{
  "head_dim": 128,
  "vocab_size": 16384,
  "parallel_block": false,
  "init_std_o": 0.00382,
  "init_out_by_depth": true,
  "beta1": 0.93,
  "seq_len": 1024,
  "doc_mask": false,
  "steps": 9801,
  "dataset": "wikipedia_en"
}
Each number is 500 + 50 x the weight over its row's rms, rounded and kept within 0 to 999. Layers, rows and columns count from 0. Numbers have three digits each. The size before them is the row's rms in percent of the matrix's.

# layer 11 MLP up, 2048x512, rms 0.355, rows 553-602, columns 192-255
103:535513507536541432493480517513457527555496521625512400491494593488366526550414476469487393522450545511480514462427476486513519548564515510431499489459424544549567480537545576421450458497530509
102:565529490498500580574500484506575522433487420541476436451525504539521537581569511480529547476436526546539430418446537481524505500483596547527490507539477519506495618480429430473548432522456649
097:543488554511498505511491579523539622456482546485475496490464396454449442446500455627557538518457502506484547490618511401535455514498541515520483473497475555491478432456562442435404514450437519
112:512458593543545581453544531675581486457423438463473494541471502462503447476448504606456483579545636391505506487537559486502498510448396410559508447564579508486611603460460392498512478457468501
101:536509564441523585518443488519427624555494579523477522541523536481436512485419449455483467361428510482529477427414434550494446601483485537467482567475438493564549416478558476486431432542560458
098:528452509423508545507530406469532478512442518433485501538448525518472453621514506503486365532428489503381592419505412501494481431475530567516583469487549570472510574425567540426474524518338493
093:558537527538501483524521551470472496370442390441589489476524555516436458493504448544535496469523446559475511457546470506447445605609463474495493453440465467588510500532540474453502500499506541
098:565426425468501524462467540499509364473448482437532578564472467525550431543595629450455455527503519431494527476436491476455495506559544421482437540550375469443621569416474464486461495504448437
099:527452531496547483471489475487568517606453502463512541496555559467525525505617553595455530486494437447525517432596561527499502501591570444521469410500421544480472559493585388542514475432432509
108:472526515484446540494462448482492535495486464514444526515467508558460489579474529476491542525469528448419521554497482600560463471503574489466467555537496482499541530592523468526464571450467592
099:546514515462501567525501587504532500505424537484482560489448499460484526495405554545475531478513452516577604440536509501425390600441614428497591460586548536475426525582557471423498442474424510
106:483420505536428527454437445457406488494506525485557530571487518531484523573445493515513390438428503501548537516568407558543519566556389566430474473448476505542528558494509499444495490438498557
098:515468606538504412539597409472523470497524426610515522425448525508583434456423544523610440547434542487495527511454460566451522453510500348482532456547481531609526457501476504425581490516510524
102:448422393482525473503455528532384481520436553510468466510452474550507549512563391500474454536509427509376487402452484479469471501407562465541474540513545527475548519471507518524435562516444580
100:518498462460348519418439526477512563506454480552518452492547485527377536488469486525520365565549499587470471522499507377510438471515392492563470414492447422510482540542472422543605506559551464
106:427447512503461432573488532459547503540523448497481453565479466497568527550496491406518467526500426535554508530526379473479495480512479547519527554429462580506494498469591554413491574518509535
094:505527522366477491483604465429514423520496497533528493470503515470499490520492510469475445495571567437471545486417473553522499440535477512462561591502536495510571500535369491498511405512448549
104:576540482555556512403422439481470415471503551516450475444462525480503465535486503515516481520512543529521479426509520482558457516486511524553433494476498461524507506523417497517485430403463471
108:447478473445546452491542546495486504482516497454537567588430522529490558536465409617520437586409512405494533504483397524413559439521479520583537436416498580466489498525478520405467545432539413
105:473465514553572519475535463471490470487597434592495524460511444422512582517491509532386515549424430400437501521503465471430473476480494492510500537462455406528495504468565491548588503491513552
091:584450477519450532454524504566492452464469535416390518500431558484439519479492450507610432493482493542498453437499580546479429415520465448445488551429620494445524508500539526456554495497533498
101:577531586486415513497488461532464486467406478572500565501560502462558541443454525516492470451370462468341490515425546498528548541438513448486544469633444445495457502522504461414518407423449504
106:467478531536470451500478518555532514523437475492576517497516410413482500455362451467497551506545527537536470493518475435498504551537514514565601473484440431461468425473556511508522540434508501
104:516549475506566495436494380489490441513447480428504459524485571583440432476423423447463490365590513493498491470522473499463506551424550435509427611474497483435589509498486502449498530491504469
099:462511477511477489465495392589535569447503496477518575592462505478512521544481454510526449445529476460433483467526438510398443526512586471474479448602506525479565545514446535600515483461483477
117:506511490540515491586498503417479595482412511538553514528453522493470518388499548503539410546434427436546568496471566574419501501496487516594501521491534463441453578397504513535567464504400530
096:541403558513604494474609514470544494517405494457404543469503466449545420522580485531471550480528533520390518506556519568521513490541515522580508500442404547514519500483465537459449536450458519
090:411527464499487522555563544454631516447456438516501460593556473606440471494484477481514469462490418415617440341630483489510482450494455585538470490484464519494488460565513490564492580560480470
100:516610575612529557436519524371500567561566527485523437472511409455569462512453457554551484573471529423528471433456441502539542425544433476438496481498469467532489563561505543415548472392464520
094:542469508558494469429555490427472516491429466474449421474459423500493524518566473519498503551543587441527449454438503437493454482553553598477523468530467448412463515528577492529489588486380616
104:511467490504523459498459565501516510497495414518514601631417447576437455495558552464548389427461495493574502485529478520441510528615443568570554460465432419541504540462556447479433524423526503
099:517565463575529436472565476572508537412439478554554541550396436516498544427437641521507539496559406494518499613555559497519435530498496449558554453466558537501627435523522449492520458531548437
096:518531429527589499443508494439559442513524548508481531505468554510448495550564573587500483540549469514459503566525443450471430595478453580512551540509483506405585457429532442449417501513473463
104:465508402402508535575436583518464539558478484490544495478560521439399421510471562498468510505513498477457443426542557493543365542429435440514468578402499486502501499468585508543452443525504462
099:518518377566538545473458499541487498504408563484508453524570498480507459523498579504523457457578482516514426549522509638494537515434574598528430508454539567517477562548445521478417498459463481
094:522519570552478548430518436500496550574492429353462551492481498513443497513488480534446456418518500532527433442496486442494515458523585544561448532607525519524583497445505505524493544539533549
106:517522476477500559523456446508582540492440496478569505559448454580545561513441471489485447401487541480656496401526411531442563445473531508502490491448476464483513448633445525471546531515514519
108:440419502430434441417505490473498469527463546484457522600528406521570466519501490521551377501428543487500426393466489632469497528467512492466593438495526502497414504507471552479487551515528476
100:547546541589525566462442474486518549497467555525495487596415500501514454478427486510511468584464467552559536528473539534510529471542477491473481454517310546565470434472415535465522545461345480
096:454504423468426448452596417530442560551446533475495537443436459484446476516450438500559497526510524484518469450517520365505479529556518496568505512428471482490424429535473427460462539441535501
094:492535453538502460507465484507621477529501513483463533507537534469477471482551495476489433435585456462503422449587546496562459472492536525509411443512456434459461526460538474463588494384498480
095:540430454460537441503491447493511474522417540474525497506430425404440508559510542467495495495457513505515507571463531444523417403500475490470577354542527478571425603388443455473572558498475478
101:508611470463576468406504537439546480526450534416513443453553466439472426551434484526546577534468576504469402476494433424512440583489510570508489530502526523494418522526519549431479550527528490
095:426511417472511454486595502520433506478454459569535588541524585460530482436439576569472431593408507444442454474490467494431533545496500546513513523579520480527425587516496457451475548457454476
115:489457497486433592539536476399531542479483546489509512482381455587408623555590535411498443468439472574516447516567536547446439507586564418528506540467454520467585444496468501451448513467429475
103:496566544450483536629414506492446517482518472499684444471541524440509502428488481504504424525533591448513508511450584483506508551490509481488518473467478549460474602456513516548555365488462492
094:560468527553520450540569474496535557447461459475521468506491498575438432480449444599474586503430526537460617472477513437429355549582477499470390438489482463459463434578564571445593488415447402
104:497487492451460534567561438472466500540492484526476540430583510588582537518493482533546460579543556490477540450351506499481540530452486464563505506541425510429524530503481415471414425517521545
102:466562542493454562580540458479506550392522513444558538521423506508459581586464466478548471471518487488464548513528530517486545428476503537582503459400507415499543462550456493544529560430531473
094:468489500646472426516405589442510495490498551543494479606536523581507449565470524390496466572457457469473515568573493514501483517492490507429526485468479512421532461529490462520473559538432532
# layer 11 MLP down (transposed), 2048x512, rms 0.601, rows 553-602, columns 192-255
093:497502463547509404453538429482491539486513531475467505450469579573474491457360534501522546528525451417596501441472487543476480492493465522494553399501532538510419516584555566450518446483458609
099:477534474478508438541501540474473513539542461463536451570411420523474513444454506461482477647525424454418489519594481512569455486454444531493464429358519464626502569537524464569491422452472460
101:515558511537533524527478550595450497455573450516485515540505491545479566415502432466539553582572487467504491465444565518490501418593495543516499472422473442390475549461488483376406498476470454
101:524476522514567595531477548536614400486475354391522533473541514433505465466446509576395541577499536457550433512535503316521500552504394425478590566571538552429530505393540485461502498523596428
100:392467432488496508436506566517412427546571514495384481545436513578507418531457498473557457519521472470508554414500521536440447439525539425491513467603512584392489518450405523428467420493369407
090:507400391474508588553508494542393523485534469427465481516472424528390500505598518540458502512500473583461519496513496514498475467572491466600513476527516503538467512455570507483441452519420371
096:482498404499485498520488453437512544446467521460558474521468463506499484489441525450483483436521501458455458543424529434484434521452445515467434509486554419338520500470411400502438456480467448
098:504443558443467511522482460550517399497499425496548451487482522504450418442452512419569516419550522565593445495448604532447450460480467472430541539573393553438509431484446544463474527530518529
099:509550455517512426483456529564444520455539501458539429454413503480447445492478546504564490446400527518523524413517587480485478457459549527452466505509386524472511516501527486549514500409475514
103:531474478517478501468480507484520521458509497511438472475488451493440437469462494495518484466480625483434614525575516502498433483432484548513495477525422592585528402520469504493529475436521505
101:524581398527417461486442588469520522403436528461462500440455536504466459472460449521448406559401503556367485496494486499521485457555472482458537538444506555565499566441482465414456490551478561
092:496477543584520537565542489499487568445421561524439448545463457553459540540598511498510518533494528521471427480652548501504584403417625519542560517535516511392573505503521435545476454516573507
093:602396501478428433422425527530527490522435522507482535395479465562435375526459489502544493388523482513488460447529488429532426568480386521488415499412439505435528528512470506592472438518498515
104:472461453505429390481493561456445453457450447464524493489399441561462431520443438511583459455450498441449521540507500616483553441465425448410381516555633429481588492445453546497545549522480516
100:499525411517485490572559502504421502535582525423482607521509559483496574568476480533462455419538550508471554562500518403575464480555451469483479534541482552484499488468488451435531475547427463
102:420571535525446409558543564585559525537501470523528501474473540509525478473414547467520456427507417520540519475547564483468563480527550551550473547496592513410573409511506482391576485511480494
094:416423507474446513439424443521516669496519500547484482479561447477462353504536463553460485535481444520534456425491469486499465475424529477535518380406512530500419533437488467524526492486516434
098:487583572493540459529555421511513490524419515607474458518537465560504518564543416459495493487455497522445506474558532529498506481487528486585452484584601469543462455503556520525471455353516620
099:435518528435477495527353496489476553507436436521576519635531472449557483504465438575428499427505530473496555534526476523501456504474484456516443482495459556489489505519486511521557477432607455
091:538534501420490505514529488518501524532410424578539583417498484434446541480470363551478567560488401500504547443545445472532582420495516491553520470565499475539500503531614479583557465592514542
099:450470414552513449393467423385452494450475496510488397488494336510507489512546467455531470539494381449434508523496467478422502455439458548439462426478483466533447549514437503527430470555469553
101:550479488570459395412424556592596521505524582587485545385461568535509555512452602451428508501518602490375569559499492615521505408515491465501484571512421554494442484549479541579541518520448520
104:481515394443551544476576487486591541507454456478514555408447497437451587507399409480445388544545538492509527515508463466436575473496590524560514458465517399503545541457470565447440478535527517
112:499464482545419411547467415519440446437466380562465547450524519518505432460531475396573443461534438461501389430459430467476463463481575448477470511491465508499483495434436545459555430470544496
105:487524480497516440437508465450463525517572603544493494516544470400602436443459564490514553561513572495511550541561505563479545477498496508589564489504592461444591507565472448521562526484423534
131:517486435527548447547523578463523599479480497546508481503503440507530513427483573453545492414427494492487630499509464513527581560486588529527489496448456499435504498520485542509473472516534509
094:521551512527504449489477466523523433476395492582579439469489444505436479529475453524619453521402476537589477490520450503557627438482547446494424517554420473550529557561532446462555606533507495
089:518564378478543599488536417493470405524592518460476495465426546552555507433487532560559430571567474587476451518464494493474426453501589531489485520494532484497480571497481528432438533532545442
100:443425453438433516486451404529552405394564535392495495458460550536578479426502502476473442477504495446447517455511524541619523478448446530466496561471527477539428457499451489479406526525450529
103:461503387463488432474491438455520531500449530489495452503563399476483483456505422496541453480540497458492558458425528452475435470482497464468397529466445470436525485518569481516473493495471467
100:516479549558551527574475453434549573525417543534531564440446432561523566460559522428503472513554529550463529466528513461491567521545552434510567512540423459531496421504426498600474438441529441
104:513576555422491639435473436495502463559512511497481457448467485454487469501486404508525583425580458365455437447468499467474400392428406468539435435448419560443435503607488523537452550549484517
094:445436508426454538543563450493346577474622487462510531449524437480425434503488497524368483415473534498493581502484437566392492425500462473524402432440512524450487411470469530501558530489448484
099:506453524482488427415499496517547515519538543380425433451417527448500477459493643633475425564480527449472493493446436584506514510478526543458521576386371464563479465540510579581547532532449566
104:506485557473486492453511433431518446557476511527471476512495468536591391485462497530501434644573526514500522573431450414436467503523520593493394514434513486484448505496547489478492425559496565
093:514475408484486475461488601513586458457518489539482515498443472480422517513468443504461446486494605517462524427412507498404420437492534525537544454519571444463510473405446486477511547495396508
108:365409522477464586484515466579495537426461480514524575497412454548449403409394480503517465433476513429532476485524553466546503456519551492531331417498513485453473449439484367526491487512464541
101:415473486423537535464397517563465629499447501492476437556563514531458419460403446506478415488467537493470469561510472583457418625396524500521527473513564496398474436514492472535521500399517520
102:494437499457515437560438564400498537457470497564516500454332519482566466479520521584586533532511472558391435512488388469466382495492527443431436549563603485523432497501457477487458455436489450
096:459445510471444565499454579485445449523485461521520488494513499496482521502427502436497543467561491466532543528567466522551516466384515500525523485597501492459472484474463499483431570512456497
093:506502519432426458576556568572447481469439475520580564387460502394479525485528538434468518479539394547543554534476525590483514569415463493402418420506510444510467484402484553477450539541505480
090:458521448413450460462499487448436564468464588522525461521473558531440469435439539461487568512517441502483508451447469557504475568490489504514457543413490430500556519507502418377565451488428531
100:458472507523447508504511476535575476444451483448427523499422446458489532479493485462546507384334448454508472573452504569468489482443482462485477544531535515500480503473503357525475512512432469
103:518582504447581571416512438436536534493557591437555523464543533601429505518456458472509592472474553430518418534436515561569434482547536485479513573530489461589539517546535518479536577526607484
108:499438478500453502471558524520541522496426612511486505532551509472468622496527545424536602495452489529423451506487471505493575453462463516565577540510453519447550492540477521493484525478621458
096:491505491503503509478459577402504494519338484509480505599552611595502428555550554425496572459482462478500469495478436437542431478406535537442490592546539581481497491537559545534422493480523491
098:458524497449417516497558482404444485481549531447572450448474500486572483509491486475505463536517433539445465480419440396411446537505512464554523477413575525564454553501427462505481454530540512
099:426497559476656522466452554479474534497470475487496548594563452504503485445438447468437510577454625466521448591428586461526572572510493565477427537555481567514511563446553459478414385543522469
102:502542428508455574469452451510527483428462508509557600430401553433407456480526496540460470617493519529376447470609505480486455328472470507502467494502498531488609424454554512568475544560515611
096:499461494505532508432460546503478563512487442469488502430419556485519559365466482549412498539538484488545532481488493446492505490490528435543513552458493464540439563509528454445482437539526526